Weights of a small GPT-style language model, trained from scratch on English Wikipedia: 7.72M parameters, some layers without attention.
Each number is 500 + 50 x the weight over the matrix's rms, rounded and kept within 0 to 999. Layers, rows and columns count from 0. Numbers have three digits each.

# up: layer 5 MLP up, 1152x192, rms 0.239, rows 375-443, columns 96-191
# down: layer 5 MLP down (transposed), 1152x192, rms 0.0974, rows 375-443, columns 96-191
up375:568447483493502440549557478466437516469523445508500412382459511498512465488479498532510534521468550455542450544436474566539516465504517587399501448526606476478475491415488562514528458526627501558526531398562533452505509520430465608558633498554540502490457452562465467460450423508506448494
down375:551536471545563453483516490573546536455556412418510536450536535559554564456493552541483551447444489472467432484507547510504488356553437566467503498415416602495497518563579496483567544507492423547479469554511450499534524469542550537545434527537454460560525502544465495503555554440441475469
up376:448510452432538469606544467499478468428487473462441536451590431468553543502479669474445521581383552535459553521530415570471546357529562584446457502558558516478574466498471477542473508509546556554583474467452461517496482470497476498493565615564486474456504511479513454461545439553582439429
down376:449576514515545558453459443391549476511469502634524555399550509468437605517484450551536576524499556446543499521454552510465567480606537482467469571438538544549536468485556556525458494548533535527479457461465503402603472490488453552589488556530380425382550559474508457474428466547553540435
up377:476551488484494459499527400476455482451499479537489568532522503483483504513491552545477441485534526541563494486427449457539500563442455492519536419564569493487434522462510411490586543579425538536488427519473425450558445477460453512481585464548519535522521511469427566508478476430506525496
down377:534582478417395513454507488448525476482487442484491446533499425497484549485471508488463508519555473463514538492491578517462538523470472583582463484451546378509603437517591387444431496546520456469522437501529475480378433499479467470538551548509609552496541525623480562490516530455529494487
up378:528521495480565533430436496505446559487544462555504572417537592489529467560429518461542427538444528315551587450523454533523542547419540551538444584544517504513503515481566430471466529636485606548475486512477455564469518525513476529507502520405592463542461432383585457467493479515542503463
down378:479561483469484521490509441493470501555490508443474451579401465525560436459402528581542543596456436594581449471470520567461507434501456488564463509403456493464497560532479554461470544480503546505536478509464456450546462498501494541591521359527428511427490530407496480517399550468572457457
up379:449569509519445504581544498505530570595489562489572446537499530451556496471463468547541498535480454470448537527516427527569484485463481507502543574543527488528515488435504510483418577540446442443559412550449515467501499515429548518543474537527458429410542509352485516507442480516502509421
down379:536545540542489471507511499545496432480598477492548454512540467457530487575454451501427514517536472599614573461487523443463487445494494559510516495468414546418483549486511419494488428520514521431591446556550510454516504440538565450469488422472455453465595590482552485507530534487398511596
up380:501461532532556478499490428458544566504472464446595461459539597459431474504506539417555543523473600538470562535537554535533539483434488521513525525529510445562528501505499438506452536524498522437555538580504431494491600545550517475540532536465576527429486453523559426600502443520566489498
down380:454561494425484516462484478437543535478635502492506484479512469451471596537475592440525513445560472538411453456439582483535431545386530476506519528426511435538509503550502573495520544521410457430476480463498533528530491545530523490484472484531383447510495464480497527474502530425410412417
up381:474552473481493495466462430440542430431548637533461574489522482510510480543392583545441590444591547555394484425382494500558494431458515503492603486484442559489453525588458477453540595572583467472463439495522516445498459491551522434564542508547559608532471509551543566659460418490521655441
down381:447505499505461526570549447544552465565507361565462575521505485592536498523402523554480485578528501513589536474477445453486545466516426582463553519533503493467440547416480524495546447441489532499441559479486514582499387557607453497537482472574437493437568575521595557558540531485364544510
up382:539450473437610494464594531431571481472496450532454533465509592482420502621401491468435583456470506467542399482356471379616515437486586455524454570557447446548477498624432457447467539477539374467532576528536499490452451436435575584520570473428472507536590488437563378534471511463456552514
down382:513502385437553488454586551546575491536501462466501462521507519438458517504429474429522533575446487540476537464361504524555581505543521531458416503582462504498488486567424490519481551468488511499445375555474580495493428461535411579464513477555496590542569478460635453488469582562464593470
up383:575552593486378594533589497541511520509389535519439519503462507492512505568483537587431431571556484481500477557473508499464442525452488538542517497442525474470460505499477465514513540505379442480548492569498450467458482570484490458485444505465491494473515512474446465512452470499479475496
down383:621461506538528494483530512511502492547507465422466529516581493520461415495535608383507500506440533454524458509497477558455471582437550542518464524485468443531501460486455460445570534527429473497430456448441442485588546516544433439485409481449512470444519537453527529566498450459494527389
up384:454499440448428435571508363517550413424450603482496505448452491495500471566488391492482461495503522503511502559496439449528492491490608530529522559475474441371479529436489491429543483522507593443544534535539539521523425522488466553514541467477496422598527562426544406498534444441506423364
down384:460500455399483455485506426548479484449543587489510457495618525525559551461432474489532334550518542459484550566418457575653593388433489547505329589521499455504538537476523554496475537548419403425479480466571497559606497464519518516396472393449506480508576495533612442447409448475409557374
up385:479543578565473517457571493456496455514533484435442531432508543446542500516572455509409546558472596494461472489459477530521477563496444471466480459475537620369475519407489391484450558482544487518483542466475486495461510488437488444408494470408485484534564490628474436490517515548400533573
down385:469486575559540544539525470373478416551493541508540516379599452429493486557564533513466506511576446548398396492425632527534491536468429502500452618401500484539469493489537528517528533546484454430436510497504533538490533560547435455522465520376529452513578536427441472481584489597492454490
up386:487557431460362474626571523526382542528477508476507536516494532402437568523500461523452509487462463453461555496481428447505554490442610504539477466588534508508484593466473489491532563497476581539528567513453477443503460583551592428494463483478446540485485469463475487513520486490446523450
down386:470538454515518507488511470467476446555521398588487446456458493492443491403544495482472484471514531539534592533503397558565462531474468502401428524548474467425396473503592503447530530453558413517557397423551413423617470454531482509458378522523508486511597524550527538547419388571508490491
up387:570486521528561499461481472536513496507407525596473550552482488512549547445521526515523536431476531470490576469436554595549545520448512509483501521457514498397555470470546498465549448461462501543516512553513515487560455448405520506522514551459510511511493437425558634464545463438627548534
down387:480486569509427423516458492418545536524581465495530431461542563437495503470465410584504519594579510484510408469540496477395536503489529449513488477492471530543482498574449565439563557539533499513535517518526537479492490463434562463523559420483438518465450402444472459524391523511484490549
up388:532589563536466535504428448473554507578577515581528456479499436542399554547535396387441524495482518452467566427462488453542582507393495512492492508430542488567497501490482504475472544404489523485488533468532441580489417443656539517496617476474502481481469345545526530449474495547433479418
down388:546612580414579519575418499508420534473561488454540426492474527476393507486519450520596519477445518552594363557517501458519474437540481517448471517498431442560491520477497376524435498528448427450487602456411584528529487407506381478408443593528546468536634526497519551518494531518500473486
up389:533537505611493511580471501552465434556446524451497590405443505397455467559469513486525442504559507527548574490549429534533477432565571486456521523449530485475504443581491416529585494526418573477532514553451528481506557434469525493502551450479408500501485534540587433482414473546475479455
down389:474562498455452544466467508483531508511466529531486530536556502493429428453447445470440533486480574543490495491441488533536480566515515524445494588507530466551523481493534510481458540535533498471515479500438481532508509534554443494496568376488531453445559512481504555461483431492520524521
up390:562503549529419503559371462496526496427426436504399408472435542392425472456537434557376406450514549481542419435450583492528503525474412561572419493447564521466532395464501550542529534502513511470500566395512488547602523507604442518456610524455509477515522476446474477593476460486468457588
down390:472487485512517474500446480581517527481422412500532537500488529547502449513392440552528503551471492513449511464382470562490490526515458562445459506506479458481435534436421472469461437595465458563431530383506523507540552437546518426530376491445610483478559522441494466447485559489458560557
up391:577517465661501559483494392463489503513542556546496520416451441523438521439502557449474610538501423527460463568462506512426578595517572581463394544447544512491513582413547439541513581512494510557497508490443466556551501472507438455491376511425501513481522498506514485531503469481513409426
down391:494502562552492381532430453598414466479408569470525479519584513502483519495508426481557552437435557408545549557467556582482422437523464446485547505499523547464477488402593517502568498495443524470506487482529494490580478462519353544583504463445576459569426575492418538569542420528470469460
up392:522433590533558422524548550467471576399491474469459404392492549528426454474544537593502467470491518490505470481404476446536460525486539486518550540449518531462478537447495493516558433603505557442443533464419458458421577617416602495527455478574528498449509554428468532451453527543527544559
down392:602541393505382465464423452520492495443461533513537520564571454528563512549438541432514565521486500519477514464514577482585496478461613488524453604626474522405591489521454521543551650505477488564518523527475537467500487515514476473498494547488450507481611524536554443482431529463518474478
up393:537499479447494507589478414404567441530539486500442504496527544474529458507549493541479461457419554528476537490395506477428446531521545478484462560459577415571564540520500517533540439478492486568462467483571465490496486427471535562562685544448478539419522445454509536449534448362479569436
down393:546557538492559534640523564500475472431531523497483445523628508511496548455539525543489478527584452525505535448502601553570547531492502412418524472462507466517533510504531514613480544537428449558476529409491453516534511434453553448537439506508591492547573514424473529408402507556506569441
up394:467568491508509588426527469531570539453484545450502550471584522465554462525468499449573493520495387490551525452504447547488591507469557528506400595465431557553479467441523573423537498540502474532536585485497465508496583486537525514539465442580460416481531524502396489535427523507407484498
down394:515494527542523488496456459470447553436465465515445577442500508559431490506502426450520468543603500445472567524564542503519485457527472483512504455519562500572473503522515354518438499477515518501403524503465526507506603469445584479438503573577587573452432530535530526569559491482615507492
up395:513466565500525430490473464433605500506471547514511523495420551427464457575513512538540577501529563518575466575527547497563581465490456410514511498556476408593526512539537475502547562581566472550459603468465543504572478555366468593564514587391418514458420446372475552415527552515465482485
down395:542383411466505405520538485591449520415584530527546414517474571437574433581419534443493494434455422608457525624527482559526486509566484452564480579572512449472458480455453504408522548505421562494523537465541491513475536469488458480466496583515406429572574560517502502439522480569456516497
up396:466515452458506472464519425432537538494479536557436422500497601578502517521574502491414573401497440589508564536582569423526473513577568483473441611421499434495571539499519536588507527507467523506536559480496490404546517456404525526553525469511460504456519460389468574497597339390510524444
down396:600490501482471569447502510572504417532420473524503501650503420578469621494544465484542521600487406519502474563533496563439547576583483470401531510567467513572487618477465550633445418494485420472475493475511491430555478482546405512523434498347487480549549563490469489460445439534460522562
up397:403604495445497501533544496521512617574466529480520564556476506439576563421500534561523534495595577461493593506549398452568434449493530459477425550493461541441517493466448525532519585482524570518498491401619462579453479530451515436524497519422568480525466464488515499552444477440453509440
down397:459532502446485573437506495425529522553535569419547573558604494596525479506460543548484460356468507512503473487515513563554544474519477577395585448486516484445560430455503534550514455457525480482440507438470501497442535447431512453505377504599503509551544472524493481469517569467517500534
up398:476491512529491492537485564429575562522579464570446525446529476417516457533463548463449591628598479576541424473558386490485535534520519527431459580414557480528462519509378512499549522456494450486540477539528445521475520428394530459496479551442473515476563483466492539502460473545560510470
down398:584483512514381480528506592500515447531513456529498579440543525555528498478506480513456521558565461540436538512579468482505526474486496551601516492569419480509500524537610488487488348414515551488529497458493492504530497508495558581496470553480447543447484561494417463461552467495538538424
up399:502506507391518531617460463426436531518572537492547496524437551488519490516554447569476457511525493384498521488501557575442518512484539545456405559553577497514594443432492530547584487454571502577515481489536488554426482541549552625514509364530542377514461505419579558592509494496520534558
down399:511554545587534429499469543522388548501521466527523443437425450515462475583499591482452548465533515408570527421404564525416546600522517524466524469562528599460498549531511478502432434502421550454473443513535498515563429473529466509468501508518573489512571475511450397572471421438523510479
up400:525456517484528503470498565498609556465464564480456540493487536605484499507431545535395505584527473587480439473534541548627496444447518453417504465497519442530538436473588493486459565530527500482415457500411451490537528478514491563503451553388476490536593570488501491514432545507534429456
down400:539486554421431526484517523549559485475466534452458477542458564535512556409545509458517516481506545385463509402572495645510479469586595545568532553544534469604517449463535509504551512534560544514515465523444583505468534537465522542416544478476555496505601495481533485541442491484499489440
up401:570424555472479427457574421489488569597509514586481501500477510474546482454537476479461347538543538558565471578473490524529509557528456446489492503487483512512535427494466480413488539408486469483400585480541540496479506556441512398522492511462576489442449412485574521453434442473521558538
down401:568525550361555498428483412455522441513530467547422536467429488371410566509522499426453483537512520547462495527447535452453439499444591470572424556493397454573497513504557513508507567471467452616587522556480549579615410435480512458485444483502595470489507452537560547488388536584490594500
up402:447500391493575562459491522395506514549477507526464487511495498374551478560525527438453468485480465444569526513539420560564416452485554525454646467531486456341507489509476464542504540354449542553562422504418534517459435532508388523483415471463556481539458369432484536503485438504450472566
down402:477489481376519553458540515483490481512427498497532494564371534481543481476478539402514520534425436543531458478558484472552507536584549508616439472567444475475486498557572448579524553473528487508490472597564527473577459566531512455544483469607522550514342419473476500573604491539527493444
up403:466467508526453508503432521559515482486501537545493563461451541472489504511503460560513497491515554466478479518545541490477435554512483477467510546495460466511435485576473581505513510538508511490569503545477528544429553543552512545520474529588529472571447536464525410433423516497479458422
down403:492525543467572504416540518466517538501467416437634551460592509566518514478469538479506573467523489540515534541581448555607463498552502488433492529492573521477528532460500430426510412443462462478469513496541536467521481455523451470522558562523495517411610525499442536512631485536462552501
up404:513423532520468645522409550545463507504453558592482503552525590449455498421465539608553449557500524498475506510524461506496505495472456537512510444512558561479481524540492535547569556457540538471532468623499529571499482492442539488520509421508551476437497485469487472486474362470540408554
down404:467415439453554599522476501484507583525498587433449468515458519511553458439515544405452548468481521526516498563411583553504485507492482437427585516425428514548468501436550463461482532563528529480487486449500494487479598519625439561498379446469420592455447429498555475512468437566485537461
up405:410524418533504509513448425454488468485616606495562558489499542526469473512452461514492475492312545592552506524506514479441530525465580444600523558492554461522510477414491422435463489525519523572487545558464458464463453467519530485551505526396514466477474520531508531506464515559495548498
down405:551414498595490440574648537444535428456346484498437559559496529490432611554471419466440459568544421495529498443557549528503492454507463486464493472631492473559517472489559432477511498502396469530512527585504518496595488488512467508500561561460551457544589622569472551542508426472523524486
up406:522439452516499495534516549508518536442541550507440459491527480483481540503484492465461439541487523427473451508558473416479523613488435500419523486509457464430530468535471566527573485463449475568575505542563482545464473535502514509490464569570479466471504457435475400427465572438504465471
down406:431512492491471528509424468469431498489461435487556551510468564449571516485513494504493529519524452491543535475518545550540493467487518438531524474441538571488487562497505453500518520491463501498490412441573529457473515443490460564550466537498475515495461541565499584546440430555518513485
up407:338515574512433495511494485516381495462461474493461497480640465594516579590509463522447514384481537548550428462449496525462509481494537504550456542492525557481401554480523482438441505476543549459461457446528521571463409451498562565544487477513498514489439478444533455419543531569413576535
down407:463514414510539538490512517490409465597464459463547495476514509547557594613566564490575543460353544539457508499463437441546346550492564478505504500411501560421512508560501453562522532525570502513459477555565523412555557419512522549474525535505608412437523575440633537439485490477514478443
up408:543431511575493590495488491467569453479666538418535531485509486487481476520446536436549458513568512520565564501485478523517469482528451550447437540501572599538572547445484505429406475578468510422490544506511521589485536487465462479470525536552514470453550480557511520561485438390504535454
down408:499418512499493489530453468541501456508411452501541536535513549541519379516499535528495522514530461551510510496555486468512407563543502446395561529365500466417516490434563421449460562529600479614414493549443517396459491429632564495591453445414555476533440547464519498526456491489557541429
up409:546560474489462534484539540464459512497446509516497507504487548540543443423574549433504489545442464499492501512637489511500575534500469451543499458520585525613525508441490491390519524544463566473588442466476466487491428544532560534485554503462471455416553419354487462488519538631554518519
down409:492456519488499523528426477539429516552495485477529469567521539504509476529456478497518554643461523497489545408517507515402481587523527526490635485535543546510393508555558497552495478517462563519453388504504534464557474459514472495542359502518574474440537460527516529446432455535575520507
up410:537435465485610492617504462541436596425501527650446569519447558464509524428511493566511498478533517588439452434560436546485449465486410451563547515409497474444570506452532468438568547565457492553477473572520422516483449505453540446518560541461465560548512534523485494471551441471567555444
down410:461552505487437465487503518505502420507439588485469568501507562507455526462478478495487506546583447618546507485467386555478480497538597457436546521464516597602465441496446424465473532454484464452490556546471468487550526511444470507467461467480473463463491449432639542477385421548506471562
up411:456564495437596509515446518435521501531527484447432538423489577436490549482530498517505465596436499494542452512506544505485493448472451547494523446510514531496568484457589464564546532484590454506423444457473433450420561530467396492570573465514572525567506519505459519566503449499451400594
down411:452499395467492456554560541563476434533573502465483514497553568418619513428387527493532519489431620516490475551475548582568515509461571539484425558450597489478572467505475542513484524514521526496582520481529424435569561477530483461599497527465426495468473526422593471484512541405530476453
up412:518441536439494386473562506553495565355481504482499572495550594433419591551412441514530462407450511571453650452466489423515536487507569461474561583487503515522474519525503456463497624414558490495509553567464477556465500499560527462445559492445539560446436468463493507367500530426502461474
down412:451538512498509461471499446429466502531472635455483509497412479550577507496532489451535556463487515420590485491486548444504517578610474492524450518566463452410493570464453462459435426479563505461491561598488498434497464572573600436461498489558502511445528483522481561483463524475457538563
up413:561473426520636442525542444480460407619585554484485513543489577518456456417497402572475507548454502548454484631525511589529493483510507476594491450512525465462574487471474490458489524456475457573482563455485339442546419594382569504505496507489478495489503472445503483535479498510551392514
down413:460504494520576565554486555485529479484448490473573513541568472515531493481450459453524517456545539459401531490484592576506496424484522483405445505561463578491491438477446423514492455521547405388476503523522528465476562476453467454422476484521446425514569488482501491501506576468488474473
up414:434542475434526443530454544387503437526476421449469405486516444484511455530539475589519415509515491517542628508402533501452456460483472500472526472504451416499543426401472538497558470464448405524480625490562549457449453506418471496465500452437532480496441411475549586415470385542634434477
down414:432599423381481530592466403532585501427433511556544386404607456506495511592554473482539594587558440387501490523428548504500458468529493448498438473417573483396458426436549570565541490447377426479492514551539558519493388430441482432544532449618567636501546482493529449567415585584539432501
up415:464467493460461441462524557427561552551508465567449555492563539508525426437495442477498498542473436418545503512496508489428421524469533526516392549491515529516479489551555537557528464551591510429562561503557525494540492572519553479415486532481435556402487472467470461459500411573473561467
down415:550443452450456447513493512463491576476500505421511486505412473489535500582568495413513513529414439454428475452510519432491451488552509500558552467546503439452563569406550596479465459465386505480546524424456541468634540529515449536414453502479554485453475509504422503470463454476426491459
up416:520516553561464529549487497451507488550514437551409472507448492509551462492540458500461491587518487447503492512499544497443475495446493520497536516512550517588492393561526531498527508538554521457493494502528494490474530547449465475529549613487477534531484501433448504494545478519551445458
down416:517520470560479491480516430468472450541538502466591500499504535448509561560485484430455554528461453536545495436577489567508504569597492608480470501475530434439466452471569475484470448402404482473506455509508593391558492535569492538530547528566488517471497510540568541564551575549492561454
up417:558554548519545445541464542486533469445484541556475461513538481418551451534561525496488424425559497493484497505492425531517487473482513568541625499500519499528568532513477563525456557515484461405548529497502461614452426497470487509531486539596419564488469438590505532549532479456455519483
down417:468476450526516455499537502515401491565546423534518501512500463575500464487547456504551563559448534591461497417512521511505473461549516487480508458417428477493485513482441456422521521469537499482511490445484550447545596471506519489533470490498521517566472574545453481480491535533504483523
up418:465518467474550581544596461458534493538544624565477533508497481458499402459479503517504478575501486486520524515517545636459523501476415513541436512566478539536585437433438482525454563413557630515473549551448494463404551464644547502428466577522511561547509496507456468569468513536445611400
down418:539497476563540488534502504585536493521504436452508499576490419503543460566473490417532428502523497436539500541447455544355552543507502485512585527531443586513464452495531479505372477451482537520485458589531517480487595544523531576493606518495486454525499453519515599462387451489441504396
up419:523529464586507492465561527522455492439479526569547475368646496532497474414545473535422532655462545467425434475468484488572503531492402474505544464483510504401536412386455538518550480611597488575513536471471544482488340548480422498604534484458497502553494511481587564521548469632420488461
down419:483529436526532522545528532477517499485422484510548543502519395447486490562540486522613587507447466518536463529465471596443512462523476533507519469517456429506566394458546409530442517446506607565438476472496378536520435535401586476517512480470475423525523518493457458437558576591509538433
up420:564420507520455487478449471453513519491521509529517446470497448567531481566447568622457508518458533466535523437508455549511565488469575522458558511548554474491525485465566501497434564479483501501437513533484485542507492565434499425560473448474497468516478453495549533474468451476541561481
down420:497526521454566432523470470504540470489451477555524409507461568546463426555561409465430475485524477538459514563505474475457544548670535548555494517476506496498480511482466472553466547506465457537511446503508512463544497527614438543426539469469496439447433532525525500435584499562501543508
up421:484534550543516470526511497557534478433552503488547500508454452490447485461575587525410499515485517503499462495458520518432512536426530563468524541485516463489497537486598431426489600591508588496562533483570463529471424587472507597401337404492462440443465430508437488522475485553538557455
down421:567548419458490625509612513457481466524456488499432422500498520547478475512508483509442564499474463485556481538503434462529454515515511497562539436502493464542422474497490500580344468466375490518460516574589489477610563495566523533516567522376529410528500516556588523564512537455432462476
up422:508507461405536508600609455459466485516449481426470534528511581403433427534473496440512557400558462595406453465594575489427451574549525545476562539511434433436631519517516554552499522447477460502478535454520674514558466536572570507547516474426523491445511456483478402504572595483537508429
down422:419511445464514411520530436448519498443401518532539453406468484534597571450497393588638534534477438533503472484470523536404553429546555497426462563491540570471536439486574472441482452517547516494487457375488482571519567490399376506542556479538485568465482532491484479513457461423532491444
up423:540575498474497528530490549504596469438561447580491470458478449409582478411514526528536452499517473410431559492578522496531511485517474479506583476449458534553467433595474400528486570539519470451532565548495481541410531503491432425418530487472545476439458494516451473537515478517503569513
down423:560512499492607520459495516450587543455561502471450494592497510496422515393473571509619542499494423615434495506443431491438497529515527439495447417478535552519511467527496404381510472455496493441490542505462456469553423546395541512524400511427505571589522575507468553500493531538463528472
up424:517494487525560639528535512474485532522425506383564533521483538456470444491584475495395555541453400459424514484473452439542549523448492545524610504468566489501384566500556495477525553356525381519455471564452600549456517522442639500547456500471518563496542476513555473499462574470517594551
down424:465514449428490509315391466514475489564486503513528388507542458511432447431502473578458560572487465595475509577535508538444532531558532388402513525560511515472569515430535555585439508509403540434482578558545443489470474554478492564487486472443506458515446574483466592572551381533481480511
up425:519548529535511556462531473521453423438497517467524577481485532483466527556486526537417568515513466481565533510512442478466503460477551496512508532490511469548510492496521498489469542481524543550495533485485515483480527523406552516510606493416438510553492475467460427500527483423489525466
down425:493509537524485468577541520538451447556534513510440486486563475465424604491359514426482491579447504524598506533543513459530541516496429466558519474473587486383434444556578516536530438538446470468522563536505502517490442476542515471554477473543489552537457496465497450456500559481459532494
up426:506430519448510491471536479528489453424544442568670508457471549478439422624497406561534458516468591473495525596481477480638435500513453443474558530486522498524522614484404444622430538453488510493424478548472506474473408504441523442527464533455483472516567477456557462506513426477491514566
down426:384482497579483419472453529441480461557424507547586509528535480502540538559532543478526440595509492512465499493499499409510509506540531438525498450459522560486437525437499427490562629568465467404438445457364392483526497528615518499474486456551479458613450470452469446478533501423497418424
up427:551586520495457401572475488517434488603560476467409511436496507543475506501516437544497530527494537462475501616509496521490533404496502592498484545612580554520472431529472519505454490497485520441476480476497528548524547489497530642430515532547419535482432415542636419453538486483472484454
down427:461536544474434440475594462568512513492548428471491463451539560471550511481415530436531587525565516551502433564470510490455607523576438506584362499514478482448513512563449569369487485527496563473512473464472557554606485503497509524476455435452465537529362494478490494581514498448581475527
up428:495444555525530583426465531526538544476549532445506499474524504519447433505445398621403536482471417534457581409487485528518490547517622452455546535488561499450475476554608463564480653384549480529436520461520487527540619507607498551520529546446536538507527492464595561579551570546555524464
down428:488536517491529450507488522559516530561476601432500510533444502527513478542455424504451398501459516581547555567499526441382500527619474495555437509552603582557513604498561563444573618493474385495447547550581578578523605503569539464481605582507468462454490536443460488476504511538532440363
up429:452527524439426445444501516501460512532498567538529419429483547485540460499486572477444551535475447457469488415489467543478526478465528570496520585531455442482488516482521457465608474506523479436466527493545539554467514505526497481484557518514591471522428392496440532487498410457547521467
down429:495442486494471436498624503478439557533573524465513576529536438497622510489432491460461480561552374557507489508486506578510556465498589458590532473451466399576440545539473524537441471400495424499543543462434434596446442496514477545572514512466502540568454554506507546498439567501369485462
up430:503460498449487529503598428509579459550519468603541474470539509431457470446437536523476440440450561528454497477574482510501540536499478536482448478452520423559453463465544559462545527527547453459506518480464513476488510517431490507495508535529545431445554492504420507423366493412425515516
down430:490514517431517501522562520526558494560509428532525552443481520428482410552466477505457536556413648418536448457516559479538553576417548515551497477458466476526478530564547428533423425486604433540561507483527486533459513480579447436504507443448480550484458544494502542488527611480395532548
up431:466631437553528546480522452534541447499564454585552512517502413496483453522495531420525512458511493430541585469460440433519504494509378443476455491489439498417456495463425554521396549476466615447481507479474470564545568463471528529495508434459463431473462530498524458465532458451443441525
down431:531409474518570468559514492576494402474419473410500471480537460597512571508446508539452496538407446533487375545508534474433498510473538459448598492526498516547504501510566490410547496393549563468394505553500488480472440424552530474510499493486577446527567464430495442415525503476504536551
up432:514497485495593508475489508507484481599581554548503475491518492483497389541489446511462477535536502582583602495509506490465482423561577495539415494471438492452539512499509541624534428476555510567496514506588482499530513527467410581474425509460475550448548440584580578525521545382540546530
down432:425497574592490544526437551497489479483567435521561521511583518532427527541488457490459478519504507363483479477544610455503626554436520519468406464483395531396611541514488482552628573525460444416470495528438389485449513512488554534472533461447526431511457478500468530440530544402527456465
up433:561512601495500475540464585479524450517450434570472430492504525468474422523541556402580533488468435466573454560499350409464495570494496565563491417483447511488521442454421509554484465501525512515590443566473528491527519483463541556490453550568497525475507539414525472452465421502546561469
down433:414455473433524552456547509520405551474552556433495523492531488554513544527451452444483444426505506486479435493538677453526512527483521462477478537515417482540529530478534501529481466463526459608466511480453541501537558509488559421561522447526406557604539564462481575438461497523542412507
up434:565514543467496467451486499464495552502410486522510479497582441547512490518514565519385351504537604495595516485449504506582487534549485512457373451460507463534564473536510560494485592428483532438629508547443570447470407505553470521480509540359509452445384473504559493442457504396488424465
down434:473575481508459490581482573409544508504546567467523451451521526505555494497532461520488454399435537564396485450533420509522534558482420465523475486491551478457605448542443554539440458551431455683524528613510587485515555401524512471613454429569508516545526486417409495506546465497500450509
up435:452489464505537536396547492483463507586488506459512505542405420547469559457479539428472500448468517495572467495525511583504486504570528571428506488480466462470531485514460426519517580547528437549469512468530587567452516476539530531453360524508463474509510514368434467447496472599527529514
down435:512512405400482514536549502485469474543500457530506537530482487501481509516535497556434492529521444353486590567552470513575484502537472569563508537515514471443501469521510503524481483467523445581513418480511506484478470552491480433543445451510554602509446474584546528506537511463515534484
up436:472503522463503574458493442475468515471496515535500534507436508470510487430482454492569536433499513455530510497430401399482469444537372455503525494558470466515556450518523510504556597429469496501592462572520501515527491529464491405465529522478483607421481512447513537498436564484439406566
down436:494464490496510516485491456599505462464405534540461550467495461414514535468451475475457555596458530459476471543486500441463510536497525404541456540507452425645626446481580485476470575519498474543512493556432470493449504432459454523473433441467608500468531458501489459475572502590478510531
up437:497585487498611396475485472570522406429510493404535540603457524470508582458476508467501451515485602506497474424442524526445546611502594496400499537414536454441473469471474432488518411453532483439422611473443477538543502527472528501494646525486500518514536490504462462441531487524497542571
down437:512492487473517522424548581426486533523458590511593515528506419455465418518494582535555485427525548589558491401525498363473561590481495425370435431527535497404615519591503564473480479490517433505428453447456573540469536564502507528511527546483470548573524558437559507441630529585442584495
up438:491410437477507557547448467391519520554415592496544476482482554555491497434496545495509457482450533504588472582497452486510517522499530571509521495366437425498464436455450534405477514481502518482519602495490478489478524524490607514516568586380445478511531483505503421493612511525527533503
down438:459463623499447558444492481506514548541471508564478580631447490544505511529500412440505406563396508440522515424552620485450466544519390489480452478526573492506497490561642480454509514337509391528498460538501498541465465548417471499577468462535508483530441434531438508535426502425471414582
up439:501478466493478569511514497553554417481407574501446495401508550443491471479496590522487530503519565489434528471463573480455499549510552491451492482468531448464574469497532581610474456416474470465533511574519406414439511522547548529464478528461476546473587429556511573447607425466538558400
down439:432514477504419523437504474496471462433492551424471513509529474456521516475546466494576543490450347503452447504442497397485422524544519526499524477453453545535495493548475446473409552510483430552537446520458539493411530467501568544487570547459502385665525533431493525531422606480598555497
up440:509475501491452547518525602474477427532469541501389505427567589511428452507529492487459499565549537489452475502405435514477504540449510538480549429508480502528556525517458553442558506483541482511414501530497410537478519458472547504534535424504458519537484521533477523500477551538507456465
down440:569502524567519466575497480493630515530510506502547512454479548529483573503370506533549525551455509421572473513537596578517432526500554457508608506585475518470475579487432529474433425498512505490492528445517501546597503476423508474473520501442501506438590477553494534459495451463469494529
up441:562499472420563518471505577509480472606407526469442587553510415522476507504518456504479472518486458632492537428468529498589418498553500455447462464437546501425523523510373572566389589515473524439565520547555445477477456474505560558483489505504561538517457524395604457521500515612459555539
down441:569550501444534550353488532471474484537488476421407477474474575587536451530451525468439496502451648479512556614412583468473556493478435557518531517477514604656525439584552565576516508454452499510550543462540600442483528491493495494432571552444573456551472530545500504470446419522442560548
up442:422367493422469461389473585543491561546481530522365501497499564446461486435520388571506449500446515518505445467514503446570575495513559512459399467609404604512506523378492449534496529457476571402545511416541429548555507573446536474462529509469459482407457404490506525474549526467564536519
down442:429553471463445564571503456489538566568551465488510552421478626520496598490484507400533441552523444529517532502452535497559543537489539553429480453476516542466529499508529542534412513539407534556544483532530566482506504485532502570429501427498435465467488376416542521417405471517503549485
up443:449528543481473507428553524468442466596489527508521530570474486549442524552539501497411425536472429589466562427498564441432494463493482493517496523567462527426407506558551500413458525511500523443455516447555452480528471544587426440493546486442483443470467443503423523484485458493539496398
down443:512478530527521433513431524514541451453469631413435504553565460460500504460510423501559517413456443558509526511455504483503422496544447557523460511530569523521525524495524485511481480570443556438524446559465597495571505541503564507428549429540521531567549452548504478484431507573492488514